{"n_layer": 8, "norm_place": "pre", "attn_scale": 0.125, "tie_embeddings": true, "lr_head": 0.0105, "train_tokens": 726900000}
Each number is 500 + 25 x the weight over its row's rms, rounded and kept within 0 to 999. Layers, rows and columns count from 0. Numbers have three digits each. The size before them is the row's rms in percent of the matrix's.

# layer 4 MLP down (transposed), 2560x640, rms 0.0481, rows 1284-1309, columns 256-383
095:538528500503514526541528529541487517472507482538529522521502513501507523519489460529490526491482447458505487496496491473469517489493509499483498509483489473543523511460476533500493510519519459456506462450533519498465482490517497540469456524507514536481485495506470520470477483539524485469463495512522491519499514503532471496491485455511490514543477516476452475465510497463499484523500
103:483472505488487500561566472452480467542507505494512507469538475500485477490477485510532514471545458478531485564519465517493528496519521516516536529539498543487537511496474519499510498506548469472585491493519448506482462473475498498506535494476527513467514501464514520503488503491503482486500569511510526490480509499518467494544528528512470495455479498502525502458461496505567497467543
102:503454483500468451509499515541477523524518532533494495528486480502526511519517498517483455510493529473533537470501478482475505526528480498481502489466523495478508523533486528524492566520466557490486541474502542566438528530492422464456528510496545499486525511498472502505511483517497482504504507528495464523503466505431516520476493436496530492492509462516462461502570517530505523472486
095:502479507475526516463450535480535492518490490475492526499494529518475512481487479472501513515487461516449520471477515486502478498453471520477522487493462482481462491449487478476486517487492505523513453501519539474476479527502496519466488465486497475511481490484500475506477524501502478476475498478496506505504447521546525484551507514469520519530474518503497471446516471486497442472488
089:498535544499467496512452503495501498464492516511480495471527507516495554467502498515523485503531499557546510455478507494464513534481527492502478504575493548436520522518510489473522510460493527538500454499520508488484507548479528465486525512535537502552508502496431476480481495503511470483513477504517502495468484507475505503460477551476504513456495568497511500501455501485481523542503
100:451525517558463509460489476508516472539487502465544489470514500530506451513498492500524453485468471522544521504496515498541500525494468465510563509477489501456547494508444488493470487495510504523492502457514516501501519523481521473552506510494483516495524515478529464495473502518489442490513522479482482490489505506506534533521468505528489491504511489500524474506496568513487493520497
098:504504501528499461488535472511468485465487489530509453521432481549485543524541486490536489476499488516518504525501518525528489502531518519487520534504539520509491491426524487521498468509441478531509519518494493495476527485476442485479519521511474507538510510494524516483585456463482483476467506498505489504471502506515537473505499489437515453554456496545524469476516457519481512505507
100:531510508524565541517517540533509522572501516524447527490488511529454482511508531525492493517468469528540523480501512497530525510496499484493515513481468426507485476495512496503441489479459507479465478525539494464504479494511507519521527519507509421494478509507491510573502511524514462486523537505487498472521483484494460516466560491494522508513508509478485511523495526487463454509460
099:495492501479502503511504485502536513531520474438454492490510471403498505497477518480502473499545456493501490442444531502520503501510488544493522502467474524475515483508494473518496522457499433538541532473464530493525531482514479505481489534522470540493457511549472511510481482535490490466496468480479460557508528485500502487516494510495494514464504514484495473475516522471495548501512
106:471516509517525525524511510517502491462499485514497502431545497483550548528494529504489445541467511483542476499483498475505523461542529538513468531487488545505520488507552521532456498541500533458486481526500482496515535512539517453484497551524539526521446513476505479516485522450480513504458475451509499528451533479511533542515479467445502497521508489480524505503487525501510532511491
108:497512489550522503547521487484558495490472459477495496527513471518493529508499478493500494478527470523486519518518514522516493529510476509511489524514513508515526488535476497512514501482471515523499480516517537500519511511478500506475530536500498500549494474478525548493496530485538509540500509543532497479508515496489480520497489515513533523538513540501456510444461476499509488495513
092:504493546467507465477471509520513472517491516548481538515488471498506532508495506508493515489514499500513485483473503520496447552564476457531471501473498480488502487505516516512490509484523508514471499473483485503503482494507474538506472512529498469529546477473521501463537477483458496509504472504459489551485475460567516506487522476505513518487573496516479471524466480479515484484520
103:505464498515517523528528538501524485545483512498504514476504514483525528515486511508489457460474473578491484517477501524531559496524515549533469498487477486501491544486488493493496554515510497475490533478536503481489484557500540519496499518458478508500508506477505468501470484486530478513503500482519495493490533464509509498523506480521497495521491523512502525479514561546500533509470
093:501473458537478496513440482497489475494489528494502480460457454510487533488477508525508479495502472507488516489524503489525482516524522513512483486501549494504478492506498507472498503521484492523498497524490523496482464501479498519490505514493475523524477465498478476443477516504458498505510493478522497469505511487509495500496474512493479477485509478510473494531526550462525499539504
092:501528486476471515515530516455499457474440463517518450512519498516490528495491523525543490479487472517507522499485502451547523475509489534493518482516486469469549484483486502504533480481476539484503483470536498532513481483506480448469514502496516452518499470515550551494471485506532508504486499459497492513466518505500521535497524492466469483485503490489482481518483484498490503469464
092:502493513484502503441484490508481467468503486487477545504514487516510456516474505500546476541475504477517484495452502499513499492523468443528443507499532486476488470513487521487504495507522463539462523471492483493565527521513449542478542487496529483514492495476510499552472501493510519516470455506501533494528488508515452487545443486494482486504539494525525479482509439465482512516506
094:455527509510494523514494523512465505480486500488518517492517489517520515498483516513498524491509519438534519497476499499495496538518532504534496539522486492465473487516510505503484468528521509516496494481475495515525482503457498494529521489458500458521515552473483541510484485475533505520475516507528504488507483496500452488488477524515548560493519486530512518507480508486506482511450
099:496515478460459505496516543517504479454502507515498557530454510520494517490492507517488555535489482472495507486474510511533528518500479508492470513484559509470494517511537470516496481477506532510483454521493533435488508505498523474495452481524533504488488507493498531500502480502536510488467486488518522541510473507444483508458514454478477487529451506438540496546501492470515526491479
097:525521478520505449456513529499496486518525478484523541477494483516531511520465518460493509477478488497484508532516515500486518533537484543478458503551459532451538496514483518481475466525481492497481455499517481515501516507439503506505504500513522467490499519508528491508532512538482496482506463561513516496490503513512520475486517482517501530473519527503478504523496501487513475497486
095:508515511457503482490492511491490517509506518529520493468504487490509521543478489559484508482521526469505505530464527509508492497517529512473497493507517503532505493469469481446485507484512490542486515498506496490472483518456483518523515527449483492524482504496492484462500493498492516457559487529505485527486517529560463538499511480479498522479490528520522516524517513504516480520541
104:532530531477521492471529498498478505494486503526462516496505489495487473469506513485445510519505502498451466528518509492510469519471481502519523452491501506530438488469487501538490540527532484511492494509519459484466487495536466531524452513528477455491525465489526457471531525514486459508519517510553458515524490530451523514509510496515522510522536520495453542503545511529477499504539
094:499483498462516522551476451498480540486489459556522449495501536542547496464490518515502523462476508509526485523508513487481492495504525490473505458472468489472495521513477493446499510488540527479497422525469511512501499474477542490510523531499489468497474512504510495480499509460499513559514491497501520527495518512518471503486484526498488555464479479503486536508463500484478476522504
096:524469501506504517543521487468502502524481504482479551528457515480491520485489502458555523534491462497515489486480525536466517490466517528537508512502529474507493543493499497493504484512508533499518480540508538514488527474516477501478496496474522499515492541472449530520497456535515516514496512528462481493507512521491513482516484497490494493500537525547487491514493501468474499562523
097:508559456468517537524474487480512495466531532525459499501527468494549501507499528491531507529488489481507511509444485520483505475466495484480497493498489540531473518476506511498533511529449492493522469487463507532495499468507476517473493475470492545518513479480481475494470512537532489515521463492505549504508529553483487522479481466512520479515507511522499514492471542452517523516499
104:500551479483486544495520518493473456489506468522480510473478522489492508479548507507475468500488527433477509489519520498490528522491537488467502495512489496511496543497507504541513522465513543483530535527517478523528476465525512515515490502512505506495509520476487512544499512528491527490485510439531497527436505481538497540460470502521514493516495476526531496490482538501539480493506
102:535536527511517479538485496535512475510485501485504518508511504571529485507464516513527442465504503523474483501490495514531504451523507456524540473489476463481482480507478528521488505459521519512507487509515547542501472500501468520519485505522490443520479458496474494506539463525496534506491492478562464506493533508508491452505522546509485488540473522453501516472487488462542478466531
# layer 4 MLP up, 2560x640, rms 0.0495, rows 1285-1309, columns 256-383
096:497512486547517514489492479479530457496544522528524496551531460496486514519509506508513486516500562552498495496436520520483481450511469501469470486521500507547470485483459490524535513533507518502511492468482532493458536508480527477504456505489523449522475494471550491485474474453506480473490501470479497491482518518504524506462466535501479550524473521438481490475510510527457495517498
102:431471478521472500496550496525467502498473487538470511523555555539504520431518468523499470474510512511492492542521507494496509508538481510471479472487490517539483500514478457490511474507531478472481492511491524514494485504464506489495480499497491497487500508477502515532505542478503502528479535542482471491499515541501444508503515491472502544445524500505487482500505492461522521496476
094:470513504459455483490496469488444510491485535505465521451533463514535496476474495527489525561474502489531498475488465519470495535471535472503487542505516524457519520500450510494491515531555493497498509505493499515536509538484501524504502532465522519505498509471492507531503470513500478514561506495522453470469516564496513508474416459484482459498502514467473470517508505523494449518522
097:523492498504538511530437553501493487475511503450486522486524480480510525489489519505503475482480545493469480535500507490458469513532475545501505477446513468527533505520496516535480541490518500515477491548506466496500425509466516492527519483499453491513507490459520524502537505508482507559493482484465487504465497503483519473537465496508471470493466459504495489519494500532525477481518
099:496495494481499502545551470509459495489525506477506485460498509521541529515483455540501476522520500517469518493484454526500528512492483502502476459518486493475515488500483554507507537488525536491470464518503546508513502481477491518502489491490529471502492503508491495557477517490475462479466519457483530483509462513489499509545484438544503490500501500481496496489542469552543530506464
098:542506523520528512499485486504493511450487493468458475433500538517505494470477480508481503514487519461493481540477481544532479501463485522493532521479464510534520476514503531464494527511513508527494539497497503499508517504488545575526469455470527500526532509469480498525528495500511506493508486476456456541501499513541477480523536543495543504501486508502558491475472464495509526536473
099:491490518508464506482486466492496522474529502500531481503476487515474487497484510477538508499519449516474521489510482523533488506501487481483532539478478501494457475468459475497517450490489507501497501529504506524486474513516517536509509490482486527516478471487462513461510515491508509523544512519536497492527517544461504515468490525488502514473494448517516533480434488502518532513482
096:526479498520507499493522525492476502509513514501484505492507507482517482485498485486501504478515505500525453491526482477477507502500455488483527476481531540511499490498460524531480493535512480498491527469531460548483507497516539484508559524494506503489526485471508496510521491522468471526533486480492460494492494499504503502454487504499478477459483498516475466483497539512508519478500
106:493472477481481494513495460471513528463486488516526493537480502507489516503492542530525499514445491479516492529472458478536461504503508497542496533498459517492505506511515548518509478539508439512515540463512490520514542471510498470454508515477527538479515475491481457487474445481507466464517521503486498471496492490513518491466457504465495468491518505514497487514486477478506480478495
100:501472512572489504477487502527507482517512479513498531494532487535462514480536508494490483465540520521497487490461474471501484512492543496524476487534490502476455493443489497539542486479470470456489509546550488505526495528511464492469490449471497503482505471501518521518517546478460475481493472486467504493579523518409490488468481542500526492505491524541449488522527466532492523468495
095:469472510517531565505483488498480521489499540526502459524493489555471507465498492509479494461519538526514499533516521476515501502503521531484510479476519508503491511514488509506498472510479471541494506509445505517511488460499510464506519501502471493465485502489495480487471508521467541465498488520523512539484483487503509483542495501558491559514510495479495464532525562514487483562485
105:518491501489464490457521515519537534474502454492538489546537494545534514502505477506498449448530478482532518534488530508516485498503488480515547507528530538516544507499502489516501502510533533586494483490477524521527502454517521460510521513500492514467454508509496502516524552527547472517489446476470478432467505501512501524499466478523522529495478497465490529484483518505525512500537
088:447480485509489489485523498501502540511536564501518518509538541489498484501494507515517471505506510512514559494497462464513538488512483478542513512523519483483485481490492495485468515463530487524516460467519459491464540487509511488509508509507508539483465493518463492516517511503473511506499483492522533476495452479515495490483525511500496563494534520482516522508496527507477474518521
087:515541524485533506509514513533525504488530493523511522467516537459496490500509483476520526487505548537508487480501502509465453527499510595545519490501548504523516530463544496555513467468511487463523506513487479478494458509554478480517472519505486526463507497507460464523528516476555515508469456513523534522477510504526496524550537470536495495525481537459478469500446528517478520527513
093:505461466500471532482522505513512498480473485533525458508499548503562540472445517489448489540532482498471507509510516487495461522488525543457524522497504490519501453462475455523528483506501480472492465517506474504470504470485529491465529509491510547506466496505526526502511445498492512455528470503478495528467475477521536572517499513487526487523508491492481511529516541523486451475491
076:505494495477448485521478484508514481513513471485493458476514472512429504541503516520513566523502502484519504509507513495457462516504531458505516538514452513503508466527527470518535503468514506486519529512489526501514520486530529512475508502492507495475497552497533528517527525544501539497490481481512488491507525471502501520523504499470518488482506517506500484448494470527500491479531
100:484481508530479506475497491492519496502503475474523472537530489539465460514515483463520497530540525479514470504509546540508483484483470507487520463525517489519498556492517492500500530444483505524506509550520493444480493506501486461464472506489488496496466514516460508517512535459497451437513479473465507461528515525460514496478448476508480484501474515514540512538508507493495500478449
100:521514535505510503505532472522508472449473496462469517536538484497524524514480519509507522483526519490465542482505519501511507509485480509519457500484509528462485481534499508468481505499523514504571478509501435497529493490474524480495483510477529489504506501524507461522458479461508512516470539488503499494516504529519537556551438498541486464486535551504456491496512505480482541502510
093:498521487522541490522528487550512536517523454498532485527498454500491505467496501493493522488487523523483491484543445469531532478503487490482505496453472518553547477501522473527518485549516474486552499537503512526508517507497539544469512524494467459484491486531494542548530500517469477478517518495543484522518534528453512530508450495506471512513497481523528475513472502474526526522498
107:502515527512549469493494481515485508516495524504547519511528501468495553494487553495491504470556497474472558477495522496461478515561504520493529498510521544490530543550460532522500511503441491502465486497496553510486569513472489505525512524492491480476483527455530519503522510504487507486529474456483473471518510488488457509498465500519518471514543519512512490484453462513496465582472
103:474471519523560467522542490461479488503481486502505442499481493474465491511505503511500491477492485527531512555488550484514542484481498510509524508508494454524463497484466503504505512511541477501519539504500533480485464515494475516491520511470500484493494486527491486504492472455538474444523513487476535466486522521515448476544476531509497474497465489522436532495493528522494523493489
095:532539499541521494513533530562488542504500520478493482531470497499509510459500514511496474436513544510548502503488502509510495481482459453534516457506475488498490479499461518535480487465522494482514491474483558454536538489504519511551514529487543480491486562487505512506496515522487495509523482491529519522530504457519528517492504533516462545481454473467457509499502501478526531521466
094:543480522520514521493529509490504549518471506500544426481531509512516517491532465468477519511470487547521496463474488512509461481538488485474492491496534470482526512467488473485489470505566498505465522545492513536519510486520511495490504487542508495526497502520485478500509486463485457468508477519502487529510519492495497492502461551474455511512512492549527515469511487560481478505474
102:514503515481531447486484513512514517510501509461458516516535546528538526498491544517527484500508511514503506440467525512474499498494507488549525470487458530552511502498504477527488515538480481527460470525492485468538525487538479484503492506466511474501500511552495525509475461472545485459486471557489498502470519503506473472534530504503515502470524516477494510510552504517473486488464
097:487472473500488507496476473514511472547492471509520538473524508515476474479518478497536496528480497461484499484485546519497520467495534523537540541527491490450541493536510525514527522462485512488435512520488538477484512512518518480487488528505475509544449543469503482494510520515479476536492523495480532501504488488473531494513481467425522515502508489538469510563498533481503464489511